Weights of a small transformer language model.
Architecture: no biases in attention or MLP, capped logits.
Each number is 500 + 25 x the weight over the matrix's rms, rounded and kept within 0 to 999. Layers, rows and columns count from 0. Numbers have three digits each.

# v: layer 17 attention value, 384x384, rms 0.0303, rows 266-319, columns 96-191
# o: layer 17 attention output (transposed), 384x384, rms 0.0311, rows 266-319, columns 96-191
# q: layer 17 attention query, 384x384, rms 0.0385, rows 320-334, columns 96-191
# k: layer 17 attention key, 384x384, rms 0.0368, rows 320-334, columns 96-191
v266:472505479537493515509450532475510470507485536524495514483453479497506512522467507478497480513495532481499541514471519478504539478485514538525508543518516469507468522484497481492470501468498501455517462505467468479498499475491508495474485488510528490494522528510494513437506502510506498478
o266:514503508485459493506495498546491499514510459505517508522512511480535464501511523473515524502489507520497509508532492513512489515507466481531492487475486465494502542510494536505505502508544494524498484496500512484500509535511497527504517500491518510476513468501515502544518497494544540487
v267:526524517514489514508479530487524468476511488497533484502518487552471471482484461475525509484495509513550495539472519499496485525521480485507509495537531518496494523488511511445469510493509499470514492518497519511508490490488533480520559512477495482511533493509505514534494511498470523482
o267:463502481501504484508576507520505472499485511520522521476517479521482532483522485485461485497493522473493520499518475450537513503503497496503499462506499505491513522489496464532526460481513494490485507514491493475465496454493489492526500502494500531507490478467534519482474502505514501505
v268:495487470481533503479485474509487484471504485462538494478509511470535514451505503511513480531485490480486497483505487521517488531512499484473456500498490506488526494455525517479494518528461514566443531500485502503521501537518506513493504512492440526469502509506486496485516509506487505514
o268:487488565477526504545483537471492496574475479489517488519477508507482479501503495543503518482456492505522526446494474480506490511505526479521544481509510465458497489481498490497510494556535463474502457468497493481500471490528473510458465480507546509499517526463509472500481509493478466485
v269:540548449451471459512533500465492513447511519514504490514479494477480505469524545490516522502489531489510453501513480506519510535561468490533507518525532535509468471447492493544527474484498512504493473562511526526497453548482477528469477469490472446534466469501447512506478483483501529509
o269:492494490488506476505509535543468486542520479504474507459531499466541536552463529496497498562481480512489564517526529579513512440459527515498507519468508489498546508489489487453522481451515481521524492526512455475441525509472457513537441455524493493531476505494492480462491512472524526488
v270:464488498503475511500485481507507501458500505498511477478541431550537515491555462508535515472477494466506516544534528470497496515472506491483471501531488494494494509504446508520498512504490477509534495482506521501528510491515503514514510491443513534519510480489506498499462505507514502492
o270:484515482493496512480525511498503512543493507508451510524489540493489454488476572544509510455484520513465514492482482518467508477486517476492502526481489534488509501497536481488477473506515548448495465510472492498466511471521493494501470530498455540458485518504529497507491528465510491499
v271:504501505476480520529515487520497539495525441454533520524483498509499513450507494536490495510507486498535516527496520507468499500474474515464545459501487520487489490487478502518562536515506504538534501468506495488513522488498507507518485529496506493507511516494499484523521469495508481488
o271:482488486509522516510501526460509465473500542516456511479515500511500490498500488505535485450516492488496481496492465486511541463518527501473455506540518480514518488508499475466441497462474489461454492509520509501456500515498509521493519484500465493508475500515533479496496522493508485484
v272:490472496518517554475529482510478496472496507500505485465521517492510491492532468486532522494506505485491467482491492477471476494467509493506459519493486479490496555500463489500511511507506529485488468418516501499530473483503500490547485459495532467484496483532460508499495472489529486475
o272:506536515519503508513492501506498526481480455492489497524472480474517519471483485528527554479485486497509508509492496484527476521487510524506516482546515501488489507497505533466493520493449515510528499523436522523494518480503466506516508508483467514528503485478518489525521481546494506506
v273:506501482504464564519498515475476470504501480486502532482477497514553501523548478523480481536455487514575507502481490505492531458509498518519524510502462516473496486528473492469509536452537490557518489526495483505520495500509487506474488455489528485546531477519566510492494492513497500495
o273:492517473538521473454473527504524520518458481486508506500559507484510530522479519494498507463503479515461478514494516479483504516486507502493463468477496497508492507473507479508532512522478529460486492516452519544459487536485557480523488492497510500447478482497462503510495511480501523482
v274:506524505525513478497492493519512503501520507458501556491477515527524563540500517483491519497568494459485475512495458493502537493479501511490471513525526526458503515521542459520488506462523471479519492514482495510514482473516476500474513484485534498499511506542491508499513492528506486488
o274:506475478501516525497461548480448506504503495504497477492551530510458482500491526516490495508469495505521565498472505550530501518512454465495512495489537456546476480512529501496507475531484529508467519488491477486485495501473525544535513487541503516506493460507507526492479542483486508488
v275:548493510498461516506538540529513491478516494466527470497475470514483485483487527489534455482566526511489465480492478516490457515497457467497546520510486462499495502525485507486481505435505467491536519524521498527479495501492468487529493514502571535488478482459505501491504507540498484451
o275:457504495471486473490453454543458503485497469550504556523486541502482530537474545438509533499507485507434473489522515546530499493549499498483529482477513503539488515490475450487545532519472511498486534464525525531496491520463490488513509489494500474474497514516487529446480503476489456544
v276:534456488503475506479484499522504462492522538492467544487523497508482469528526482514536488524502485484476535453492513491517502489504512544486555443490483469506494526488517504445507495463534487554486484520488494487509496460488484496500492451452505498470524485510518492484507453508516514489
o276:547530510456506536531515481509483531487497461482482485493507483521500525512472524451477539508524501520508503525514472504475466494487507498519512523526503526507510496532512518512490474462468521489510544468492533524494519520529535530522512515495497500529548483478479509552496494526507485523
v277:542481491485508517510529534458496514492529505497510482458493497503490479475464497495488486498485460528479494534497478532495494496481485489505514492482507480490517472527494503512499526488499527501453497479510503466527485478542474510468533511525541518499491525501521485477516499435505506525
o277:487487531496487541461545477533491450493457508553505504498516521475482509502527498495509494537482568514532534508459492468487468464505531502534486498513496544519529489465525528498489496520486474463549530489472488520477499539489495515525477478504478505484537468477482502498514498504527546504
v278:532458502436503498491509533504479525500524485501467466499516522528467482536492502540522507497516489516512440500484493490498509506494502479448491491469489538505487504482521471495556578510520498491528484490524489473496515496476478533465531505497486486483479514496537523508517500427476462519
o278:493516507517526442468493455510527461512493539458474499473501488471491533480469485505482526508500461508513520524501504519503495506515498539485509514487513538475502515531461461478466458499503488484502508504509546521481452506479507498520486511547495492481489458491492451503508528534506512554
v279:517494518512489534511519547478506495477503477537552487508492511498504542445477496507480543465483496495471491493498472524497500517516513501535479502498507467497499502481504526457486503492494521476510549475505543474499460505437472481514519480541516464490505531482488515486493513512513487518
o279:521473501448508519495494463500475481486469491493471464521507507521467434531531536477539458523472526494511498483496507483511508494468468503561496506491467508526526484468456476515534513521496548522532455470466463497516530500530495488483472501438516511497519495510467459549518514489517545496
v280:492499516493516516471508494483500521540523518547471452486517474475516513510486469512499534480492501535509500461516495499481542479512511469497519451530475491493479530506520470495486485486535495510573489451485535526547497532475495486468538522492489499497503499492532481516541529519514557488
o280:509482502489525502481516497499520502503462495512528551471478484468545501479543482529490473488489490476509471531482492506528499492472506529458498512538488521478507483470516538529513526501481537490479498498503490490487524468517483494510466522506475495503534474483541525492478482488462481504
v281:484505519542521514476516511507478513459534501518525471455517513480511474490526498518470490517534467504508500527469468508478529549462506521474473486506519522499485491458504536531511542507547522511491500574514539475531492524491515487477499475538482516471501467512483481556530477505511520481
o281:501486494447481503501551504464550490487464516483492491538482518505477549514493491486506497458477516523483469512522519490519481476490517488497492523511478522478516542508490477484485455526456499484530520515503458492452477490519475487495502511459500506531490502502487518486495543496480473527
v282:476515483485488505497515505475485500527473524474506509489524529516514487508513490526518499509469526502515514537529520530502486494478534461528482514490508485479508495477474520537494508489468488486504502494486498474502483491469511520431507510494538507430493512531463520458522474487468496502
o282:503481560482454492500514467500480536485500507537443526498427497510526480476505504486478552525531519513527473496478504478513517510486522541518497487457509491515495561510512515461505520539476499532496535539505518520470501509534477502529488484484494494535515459480521523547514502517528507504
v283:490502516499480511529496514503500476547523495499545474474518462510537486462479522503484490502467492481484502516519487473499479473522481498517478462476492516511499448527504519502474533506498511522500555505536489507470505496460473523539536522512518497485463509490477509457521492524476493485
o283:498475489489543512467478507538499507467482486504492509548465539473468501531488472503512495507535513509500501458493507534485497516547532513511515512520476514516517543494491471498490498507522475497504482499459506504558491528528507487452499504502532483526555493523518490542517506469512499471
v284:472519479541527477496499503512512509489491528529540481532482470531491471531533529474532509528505508533501514529504517469467530532517515495536476522502522505467506480529543478554505469511480461521516488518527510506476500451484523497506491471482452502483483500490502528490526496505530513504
o284:517447493488480525499497519515466518457486498444422551498458501496500486475484536484490507461497519429485507532523515494548501486511476495452525470516448491513492516519460519458450536487504569537500529498494486492506475515503500494526527493519534517495479554492500512483485519503454476511
v285:494486484456506519484487473461523499489460484475491531517538514490526490491468517510525509520486481475505505491531518488469473507473475489501516477522495507506517469508488517468508521505489507548495497476487498489487461453521494534508498520407524466534472501458506491501518498522450533522
o285:533515501550492487474469521503507521524481519533511511539497512498487496490477478475464501462510489459474519509517510489551502468528521544524521504524491498516479531500526500533482478484533482462457508517491492490504494485518500536484472465516489508472509499550521488532445502496521494488
v286:501511499487518538550506536514528514454541471500512486479487484483535478539509486512459459507513488490483521520460530510491506455481524477490478494534493477523473507528547471467516465464507533485510525459494502476511496501469495506501526475516519527500484493493494485527471529509512475481
o286:508498471504478481476502501461514475507487501518526485480515492509521500529506471490520502504474521507508511497516497461487499533520488547498489521469526526492503521509482524478480528527489499480504456509490488545491522513486487496480476486476484506503522455512517518494479498522491504476
v287:505500499518494466507486502502520484511520486467516519482500538529536478499518471499487531503471511484492520530496513493474464467502453518524486467539503513535526520496499488468473541485533513502500459508494523475523458496535491482481495451484539454485507528517533498465460510492516453489
o287:510479521506496517517565520488492483487467510492493510536519491490470476490508492519508494461494517535484486534518489504517528493478504510534524527488548481521485483487550525557507487465527515510471517492493498487493461472494468484500474490489456535488529486494485527489515480508525529523
v288:490522519528479514501520504488482501460533539529497502470489505484488467504496487462479503490459516496498507481481489539513468505501459490523480495498489530508494525495485511477462483481494490546457529500495515508506505491500522531512489520516503495489504529530497543478509460498503506508
o288:445476546511515510463500489516495515530488484505517503533498489458508495535528523485533491503537487478549555510525510490485535503491480481513516493481528479516534479462508521553534500541460511507517522491470521484496481523536493473526495518534469493564528483490499490509467526537493485458
v289:512501483467477522475511487532560467548501442511516483522500487473533509523504481533499508484452512523521468503468513486471506470530484460516507528489450505524535490514526515492500493517518514494566485467483479544513514520408531483462473490504499519473477466498511423489485457528484479495
o289:552533498539503476471491537509454463472487492540525476510501507492508474467498464536530503495521515481475467505494501497495444474507500504491478526470479510493527528545482443462445510528535520492480515492490515490524459490507498514525521515477489482472537464502520503506514509518522504508
v290:447482524524517528497540470522505522550495497511545478512480489476514516464464517497536531490513485515551501483515520506524533451496529480540469564459473484494501464508460505497474455490509473495492555501491520533471522464484538516519469489496465482509515487470492495503509536527550521539
o290:526482468479483485445482490499524480486516492478500506428475495537501470487530487500513497499480500509476486489528475489488481536531457499511485488531480495511454504486498476513545531483505563502492458482510481477574541514543523460490532500502519512479448524523497515521468468513478492479
v291:472535520508502487555511519489458501535482469477455497496480487479507479540479489480514528473477549528488522469489480456486525496511504548520518520511515515496514493492515527466484463510506476532449458515488529529533491540471514457472484501532515480523484482482492490502478507489508501501
o291:496473531485483483462495515500473549498513520510507462518510507499515495469534498463510509491560475484500523529525509526487497525473534444520455482502501464489521551513476481539546538504516552494542519495500462492460506466484466497534547498511513459492501517519478506496489529530512508476
v292:454556486494545484515529501450502502477511483527516521500496515563472531473517482467529504487520503498467537473490517497522494452523453489527468522511498527479515452517507468543529501508512521508495508483496484502457497537467515489500507510551471496519526484483449533494520536531486448536
o292:510485501454487547512494490522479518505495465472481493497504484498483536532506528502504450502482485541539505526500530509509542517528499483494505482486504498508531511466476476487565488485500503492493486526497465440486556449538551524469489499480503531512472477505510463523474498479504532487
v293:511487521519496482506472506532495523502528501468482486525500517537497463489465514484489484467505473483507517525499528514505501512509478496470528487497517495477511494528482471531517484516441494532469496471492478501507518516536456518466481520493475460509500484472508489512505476457496508491
o293:495491502510535471503502507448496477478537482472479497506540454473501488505512515489473515507490456499495476474491474475476511500514525502477454503510486491492476467533514476484512514490512508495500510522536512463481442493493550507513499518539494526498524486520529478468498486479496522486
v294:529502492526522520499480471500517544500520503524527498505497467530475510520523476512528511458496471483473500531495554445515492480448486514520482546495515461476522524499484501490469502511477476495506509462530518458506499527489488469486523465513506509481493502513507516485505510558493513527
o294:514463488463465512481517527532487478499443503508519515493496522492513450521475552500477498509465516496518521472496437513521517557522503510502528496534494550525503507492520522517529495504509515484514485496480465511495528487500476502479504511455502530482552482520524495516492518475528489489
v295:526481506497513516502479490486494490504481525498485482525519512479466492495544491541497536452493472483483497516486498507520498508468503515519483475472545498508510525485451498496522491580521475503487518516503551509518515519466519485471498502505439478548472475490479512432518523556490526504
o295:498494457480513505498510520493519504499512443460477500467487480506516507515483538510514464540535516481501457500517500497426530542499464461513539550505488521496529505508488518497475509500497529513509477497494474496509513508482474473493509488495560508495504530503474515515494469494517514461
v296:494489494483519537510489492512522541556500491456487508499482460473561555512557516495482508499475477496506513477509521501525551491480541521508498509514464532499498522469487472505491484491491454484509505450495471503476516502549453486493509494523553501523496505508526502507486489496500498490
o296:509518453552525490474495501501535495460486519519509496484560490540495514482485496498512502519502465488540508490509481487496540476510494471510516501487524463460471492466485533500485496525552508485460513527500490495489509507504543543508449503525491516488502472494498536540511497525493496541
v297:496491460543496466493500529492521499503506519523490538473493517513503507485510514509510512513481483519516457569505510494484526501472495475504483489519525486492473535478489462540485496529551526473551547512532504530481518499545537458515496453501507507523529513527485532521501507535533517488
o297:498492507520521538509531509524470451469519560494470474486518503484475525481479538500532509475469513535471507510531560510465509485503474518509485487478468525497466487487509476476438522546492524501500525528455472505493456464509493521507532514489504455512518469475489543493474502494460529506
v298:489529550470525525508517477507509494529483451555512458484531505498476499463497484503519498502490465517503495498528497544448477502523514499476493484483495520487493530500495537465523534492528511510487515512490503530520540480488530533514507523493489543479481473501493467500488476469432487463
o298:520464477528478511505551515487511487490499513464470501512446536512476512457555500490497468472499553467496508491498489469514505505469529483496511497527507522528515493472529502535516485535462475482525504477518533483500460477522517491481506502485516488479475517515490517499549533524542515509
v299:506496494499473519480512455543486506523489473530498505509460488484472510553511491559486465540479489517496516521534501495503494482505501498488545530473504527495491511502537504446515484494494499519500487482468456464529468477482517541459522507456498516543539540509500458545498526479506506541
o299:506494538503492489499496473492493547473513521459476505475537489532545508487458486469535508500489476479500465506509494512545492508507501524450472503481512462507462508531500529547495521515485492515478501501482545521477503502480514510525488536500504482490470484505520506493500480481534475502
v300:448499495520509492489446524489460472542525451488505534501537504522474502534504503474521516483470521531505506468481516456518530468526474532523502560494563524514558496470514494515493531518520495496499518539491470508483510518482480500487465496505477494516468479517495477521503483537526516524
o300:499495498520518477496498525546509505498538515474483467494445495481532504476504515514503472499513457492522515511547528525534524524498486461484500487506468512507447487497481489511507496530463501476492512493535530491538524470517485480521524497493531467460461560494504551466485508535515494473
v301:506493487501512523524468495526528520457506516525492514510521504470475458476518466525520522532482465484480508471471465549464496510476538489498511475513498526520524457509473512493528522503499510520535494509494517523504521508468536554540491516465508494494505457479530470506489469530470507518
o301:520534511485541473521522539473498483533496507517480488501472486524499523475526510465488516412492509485491475505527510464541498471483499511444510522521515461461472529481513511501500457496486477469473489495485511474472485470523483470456503472543500495503480515539487491492515536486504486490
v302:496521472490448514497504506483501503502519472491469492507474498493538477495503526502533505487460528508541541460500476488500499488519523498524502502518479483531494472480497492559466506539553515444478489524507528497509536514549513486502494489500511471459532496479491538521493460536501489466
o302:550487523508514530502514505520495519496469516506533551483494494494497522498449523461460511514499485499487499509438483506507499481502508502533519483500478485505496520484481531497513522466457503511529543543467478550485486513549492491539486492508485512494499487486472467520503488522497532498
v303:517522507460498450508545560492516480507488514464527508519515495500468507499468515437510535508509462475481466507512465483459535455508442474529491528524525513487502483528488478507488492461481503503519504492488574525495471496530497523506465495473501485479508521512467507546475521492487530514
o303:511455523474499518498494520517493535460482453465505532464473534490461525534527538510491415487493531491490532536490497483537477454475531488522452487484496508494506555486506478471539461497493531503515488506488457469461543488455491486485524522498473527511512524483527467461520535546484489485
v304:472490473544501504486485506493484502520470467499515479480495492526521513503511490536511489514476547502543544513495494501501456518468529521530483584499503507476533490536466490542505478493493515443481525499483519493505505470495491491510522476470517507451458511487526498487534517511506541511
o304:464495498539491484489517484540495483519536501513477527527496513486502487540528489512510491537510481490501497520521493493483519515527504477498480492499525497482491546480526507508498511491493482519530489506491502475519516518509495521523490538501527492495487506496518524506484465512506483501
v305:483520516485503473491503487526457534463514484503490502479533551511493533498497474552514499483515472514522485507497474508528464515556482523488514476512506503508505484480481504505538578523479507504462522487488504498508548513503489488539472511538445501510511448450486498513488482473483514487
o305:492480494483482485475494519498526488497514483468522474495450482511449520486526501504485497518497514500517534470512509516482502471461493521491509499494472506491496512508507456494505468462491481487534477493508517502469452456478491482510503504492493496498486541538504501479502463482492497495
v306:482503530496523535495470525535539484443509464487478502488489522525487475490530476534472511490486512486473464521482520501520489473509526510487513485495499510496491488517499495492501535515469475505495521482486486463529488505557514523484501475495476465536494469501526505467483474493475501519
o306:491545520517525476510508530457455509500490541496467493527486500517475482511478497513495475551552480489557483466516508482529512511487502496497497478491529512474484541492467464501485520552478485514504487538511521520505511513495489473498511537477524518467465527546464494488509478497512485464
v307:500478510488496500507482542469490493512516479481499521485486476486527519516495474546465525440514521484497505497492500470510481487495539510512479509525512472480511517499474489529445466519479520427504500518532490494479528470522517468539501502539506472487522504539506497470508532517500509476
o307:501499474480482551492516481531465469507514498516495530501524475511499484508513503475547480537461473485512460519497515532501497522482471493549487488488471528502463494495502504474528517501486509523514514481462494503528501516512492496504482531477503516522518497456508528539538510512510517475
v308:478503523440516483471483467544497504484507494507464494486510462503503471567512489525462470536493508536535524509504527458513504479522522490502478484531474508504486522505481507551512506565515486482499477474500486504524548470526535530563519478454462519510487485518454475494474524542500488502
o308:523471505509495482519522517482485504498469511468505496518477498497480512494518487491513479466535495486497482476535503515487522554468498522490550497483531478493526512487507544490465494519480492493543521537498502544483529517503493466500503501535504460494455528477510504488526463488479472448
v309:474499461560502482500486530492532497494487515514498539477500499492536518547507508511527513466472502462493482492497499485536477509504469537521492464493519475527513454500543509444499456525457473488499477511478502514471495518506479481474476484522520487515528511515464506467503500502496525475
o309:520500537480482519480492459529495491522515482518538516468495502470507499480481516471488490506471521520492501542531502500476477508488504487504497509499490484494498553534500519492519549500522517521536534516514509444559513494507513541533506539469501480500514522452526509537502463506524502513
v310:464490525486509489493477509486489502513489506518488510499544533485515487478506498494550546471533489458523494549469551496461464515528488521522487545466533551481523506479447502528523490513526513511533518512484495512509515502493514500508505525495491497510456479521463516485509483509479480483
o310:494482477490503503539529500515508475486505480484509501491439483516496464473550491505514487506502486512513497460529473494539518515469544468508524453537517495477452498516515532532491496522502483475462502496452506452475507487506544473517487487470501486475480526545485522489486505491499533509
v311:548492481546452506489526522495555515551500509522487534533486486531504500518488518486473471501510489515478470541474525518503495535476496455480506512495482490469470491493467496529480519472480487540542469534522488474487511517498478480503508552497523517497511463518576509485494524503488538512
o311:469500532454539494498495486483487539424464520512526466478504483461495473512500465526488496520522455492530527478490507499508501489545477497487504490533500505539499506503474485484507500523517524499506538500505513498508507518515486519489530467532524509488508543495509487505504525490499487487
v312:521506513494481472486491524478511488485483535465495508479504516480463483563503504529523485563516478487514519495523481508474522483508541485484500427492528485496486446514493483468479511476510496500498501474490501506483456479502502512511519476518503495480473511527457485494467487465488481521
o312:518521471499516530513483491513524533491524469501542482533489520505533536483482483461518471501473539517488544491458531512542450494499474507508525525486484474508532528512497508483525522513467462534522496490491494465499520545471479491499503556480495488517509483533521495488557511507503514493
v313:506508513495488509514516485489506508551507484502485540488503526492478489515505487467512508512516522509504475486504509546480530524503517524477541460518535491521540434504508485514533487482483470463470488511491516521476483501470447511494484502487544525483522527472510484498527486465504496513
o313:454475509511497464494471518480502502440533536486531463499463501509499521482515509483514495514525513520507499486483470449500461498540525497488489542449486523486519538471494522520473495511481502525516524487525498503501519510532509497525484476519517452503476460523466513490507494527521478471
v314:498499506550465537518495535483436501488495470527480497509477481515515515515503528504441518501507523506540532504467468537552496513472535532519481504493501486468530505538477454469499539499500498501515511520489457498453518511489489508512508511521478499466512510462543510517505538482502476486
o314:450512517474527493491506502544530508491490502482477492485459515475499496544486529480525507532544489504515490525523507477523501535547442498530527472479488524478505483503498516525487511477486515534520522522554519533536508510476517511502523487483511511504481479539541499519456464512502503478
v315:479483526470511442503517491484455458511486517511497501498487533498496481502484482506486480537505454540473505491487460475494483528501493520501515451470522495524502512491504482475497505545489515520506534492493499506496499535458523505517499483493483479542478486503539463487448531498514488477
o315:534517511517487535511510481494527502482496505524517520484501469500484506508517480522520497487503529476515497532517498497498525458491494462469468540548510485483502522510488528505499503464519527472495472530511489471468512496523520491501513512527522507472517499491478515459512466517528502520
v316:473498475523480495520489537503500493525498494520481503496498493518504518484447509486492496419500509515506466487524492517504525496514490462538461545508514530491493471468487493498460459479476484458495491493528471504450488480472495475524490499497493511513497526518498528506523489542514491512
o316:504518536497486539494519481520503491507526472451521516519500503504528499516492520515505513580523511534502509524465482526467493473545480521508512464493490505499504516501510515476527498505518545543464485506515489504548530525544512487507471477509500505469488496512494503495475516483525513480
v317:469471519511508499496508511467507468524530514498452509530511502471512474462547490496522496519499460475476531507499533504471513487518484469507511495482503511511514458514454477509523479527531514468511460460510543497496503484491561521510474547528485514481507457523504471513474482522475458513
o317:506474494494479507506516542507510478502489492521543466481495498496469515484470484496484489459485555505517457497497530483519491494459516516447506491492471478485502529475535523507520514505517472511508563516515494515501452516517451459554511500505489509505507576508513486491544502488547495507
v318:513499483531500498514481464484453492475468474476531539497503499480473486512506495507506518517538481499476480527488535541490479513493468498465537474522509489520495496479511491484490490484507525552490541530480490500515507522466501460483465448518537465498500520501492495500479507446485510452
o318:549493481491495479496495519488541533477532540497477479504484480474510504480548522476464485484467490508507502452531477483498521519521515487497449483498482469475473510549453513493536469470489491506477486497519514501485524541485485534529512533469524482501514483500496512502495499508476527521
v319:493532529498490496521514506527516483518516469512502520492537511534479511479525507499497502536538528472472481486557536494508505500519533499505465460520512527491516512506524487522483533513501494486527547499477538523503476503520474477488508570522513522536498496455493465471535527534451521515
o319:476488489476500488517484498498500522480476495501464484542479481497488549494476495544514498464451487507563506515479491506534475494461473492473504508491498484493508482515482494505491457515523489499471497510518486492495540484514520513506497480459496474471444495544515521564469520496528484469
q320:506496505504508470503500525475498514456476491558504490480512462523552526505490471463537511500534483523499509545511530512509513494526517498441469525482503472468498501522525517518546478485536483510441537490540511480480446512465511443518526512529521516496506482519447513520464509500466518445
k320:442509501487513458509474492517484476550501484487504529504523522480528482544517521475466475516511488483528499509496506439488532516457516510530450545519492467475531478494458502512476509475535526497500483456438521526512517482484506521486482486482490496524510540450486514465482475481530503494
q321:491464478448482512507508485484522467514516506446489475528509533501479495486517515511507490486517489497498484497539496501443476490524479508514489509466512496506485488465476500467484507479528521497523469486523520517516510479515490543486504525486500480483500503492485508550477493488540478505
k321:531469535505481482526482482510511524483465501524486508496512462470507495514490519524494516512475536496461505516447543505493490510504485521506483520504532523534500488503507486503494460521485519487483498534518517482546451486473497505485510522528481529504476518498449498514478553523495532512
q322:483500480479501514503530483503476509501483503487491495522494516495526532460482529474455503503448545451534482519479490502488484503509504504491523479476511520485472504505505459474461534488492490478533516490480519508528533487473501482491480499446525477487513501517511480476499474496490481537
k322:513500487507503499481502501495470496477525511524492537467519530463508539493507525486539507490474542496498484484485510520489495543481483504487514465483524567493462512523550490457520533559503521526487572480495475493506477488508466492497481518496508494528482489469463485526520488485503494526
q323:518497519496487525500503531458531544516528473484502505527474508497509514502493524514473468483518532475503515515504503537509504516548508529471531486482525476504490541475529503490451538525501487514527506465521511475476501512492441466482495528457486492455499511540475486473510478520532488522
k323:487498512475541530442465481509552479494520472520515462520517510495501494504498519483502542553516539537484474494488511511481496512530507506510525485524516531515521509502507524487484476535485520516529550510492463501500479487480491509475479513502474540512488476484511477520500491509467497488
q324:524510545466510511510487527528489506499463517514537540476515501521488441533533426564468520513500508505428496448520504438540517526464477488516504484502470480509482478527507529489535503496530529502532487473482511504469458506484510465473539491532495481586507503484536497467464500459484503536
k324:527519495519554446530499469508498521502510526490500498506526472546519476492497465537475493495507477481454472538504498469514508480507516507499491527499467513518521538489469507493527511501524496482463457496507486470489527488497545519528484507534498485517544486468540474472499476536534502516
q325:526465489492565519518480527504476511484467509467516562452560480507505476505484458554469517455523489537477460464530503460504508497510492486479486476542488480519490440508529530484531506490544486547498522525534509532470465524460486513501522521545531512519489497529485501502542514485529501501
k325:496479477547508453499530506492493498493471522482498525481478514552485495494522485481487506449473477472499527491510510450548501484526485521494495531491492529525439513495549518491501474486490506458490492525491507496495501494488507484497520470522519458490498532494551554463465503489516512516
q326:490552495510569494496512533489501472485515559522471511545519519506533530498517507409522519480521497507481487456437465558495488481501509488479466508511503525529494465510530476505467483432531483468503550499507540488436504473524488525520516517484499538488508467541506522508535472509509431542
k326:519508464523525513510521502490484519469483546501518493521489518474506566460451494447469514473506490522533449492497467513500475504468541493510508509509531489475508527442518471482480492463460459491482495530483534498467457499507508473506543466514522517502504509492507543484522539502531499499
q327:507509511496503536510526534487480522494447534514562513485498485497524430514525486565506522517496485503494484508486484495511502514507492520523496462533472496483488505526507548472522498505500543533492506496491484459482511499454493509446478502511550513495489512520535501458480510518512520520
k327:498518492507486477510530488475484493482480525500499533493505538508488521520520475494504487477490510470510550491504504477520545514508472512489534498517483525528449519519525541525528491491490524495496505502517446502499529491490477504476500459526516514473508540472501517515471489497478468490
q328:536543517547510514512551481473572526508514535499503500541492537522479503480501515421481532513489522494498480538475499517486493498502476486505507560504456522508537529495502533551557455486460506448496484474512502443473539475453464532521490488486464495502506473486499535505513474551536496501
k328:497505490518534505533521492479489500483483558442464505552479511540470486505484467552489478484516524482568506481551540476472559516494492481547512500483488458471468468509516459506487514483477513479501470558518491503499477484481532505469491486515549507459485534510486489410499524475470499501
q329:533503507526497519492478462509561510499497493543526500455525463502494491516536467469529499497489494453515514553489519504512410468449502519493508549534452516522472523527467544536556454496501523486481476459506520490529546487447502556525523512467493484508504501420521514510459478519509484501
k329:539502471497469479551550533471467489487470494506451566505503482550458431511541476560476484477483533502541531531515506473527534545494448495563531491490483472469476500503522501519505525483520522428492440482485508469499501475470502490536502474532517504501498512470527513443463489492472521506
q330:532530552482525464505512459524513517509486487534524513458536489477509468539551466491467500540470498477505539525517513492530450469472471495512507528521461519521442496529506519540583455492541502522508459431501476460533525451474505543480511471477476501534502504453521533505457494481495505503
k330:538520463500474433540544483457499500481459536534501528480483481539469457533542456507495519462447510440529524535510485435537506497483484502514509507491440486511454522513520534517523477441511530486480477490466512462487521491459525514496525443494508502511517518459555529448464485505493485510
q331:483485470502524469521501490521483459463491545510512511515510521451488527507505466541510502514458509511470468481491477534478501499539513471472522453527485486530510474531536501478477505505573472476495496509503504488472505469474536494460529472537478522491501484521484542519463493463481524476
k331:518495482511487478488531528489494518470473559490471488522510539491497537441509500481509518448438510494464487482490491516518525503484499504505513534469516502507556533471532525475516468475471492505465508551474517523462498503545500511485533483498490463466469488525550554522506477517504537501
q332:480492477486462509472479519487494495499525507475494473496467503493540504507536555510522478468536523528526486466499487494477540475543510506532458493467483446502513518477486489456453510518507488505528483516515495487495491495524484463486481497502505473503500519520515470518497515509527555490
k332:469467548457494528471490492520514489519512513491465461514501523448521504461507510455505489528517522548476457484485540544506465487493497481462485478472513516508522513488483535538450537562515480526544521521525520528522530511539488499535444552510481490453514483490478484524497503507484450486
q333:524535503504517540527500487484508527529498508505502490522479529464486516507476526528440499521487471544498474497485538498496496502502524504510525503492513508453492540443477522530507498491471455503504513498512483464483510528504486493480472546512518489502460512521485498485524457546482510471
k333:529506548500444496465449528497489520506519510516460516556451479460485505483464522487537495492531528522534498483491548517500475487483483471529513499468542497509500511467484514534470521501439523516502534478521518502507513517501477529501464490502522515517468534524473493494450495505478472472
q334:462475509503475500486491514469514469487501477472455504494498521493487526497497505537513480457491457516513472495527513514455528512505550487515503495479489487482479443518495459503488498528490502494497498482514536492523482506524518492502474491512498422483471508522528519514517534452465522468
k334:461472486504494527461502497526501469480536484489508497562505501492448495452537560509484447511490474491543485488517495516472502521507489493475473505464543522451503485512491497481463502510511522497469482505543462480519474533513500504491477513482517482477480496541475510539563541485519504544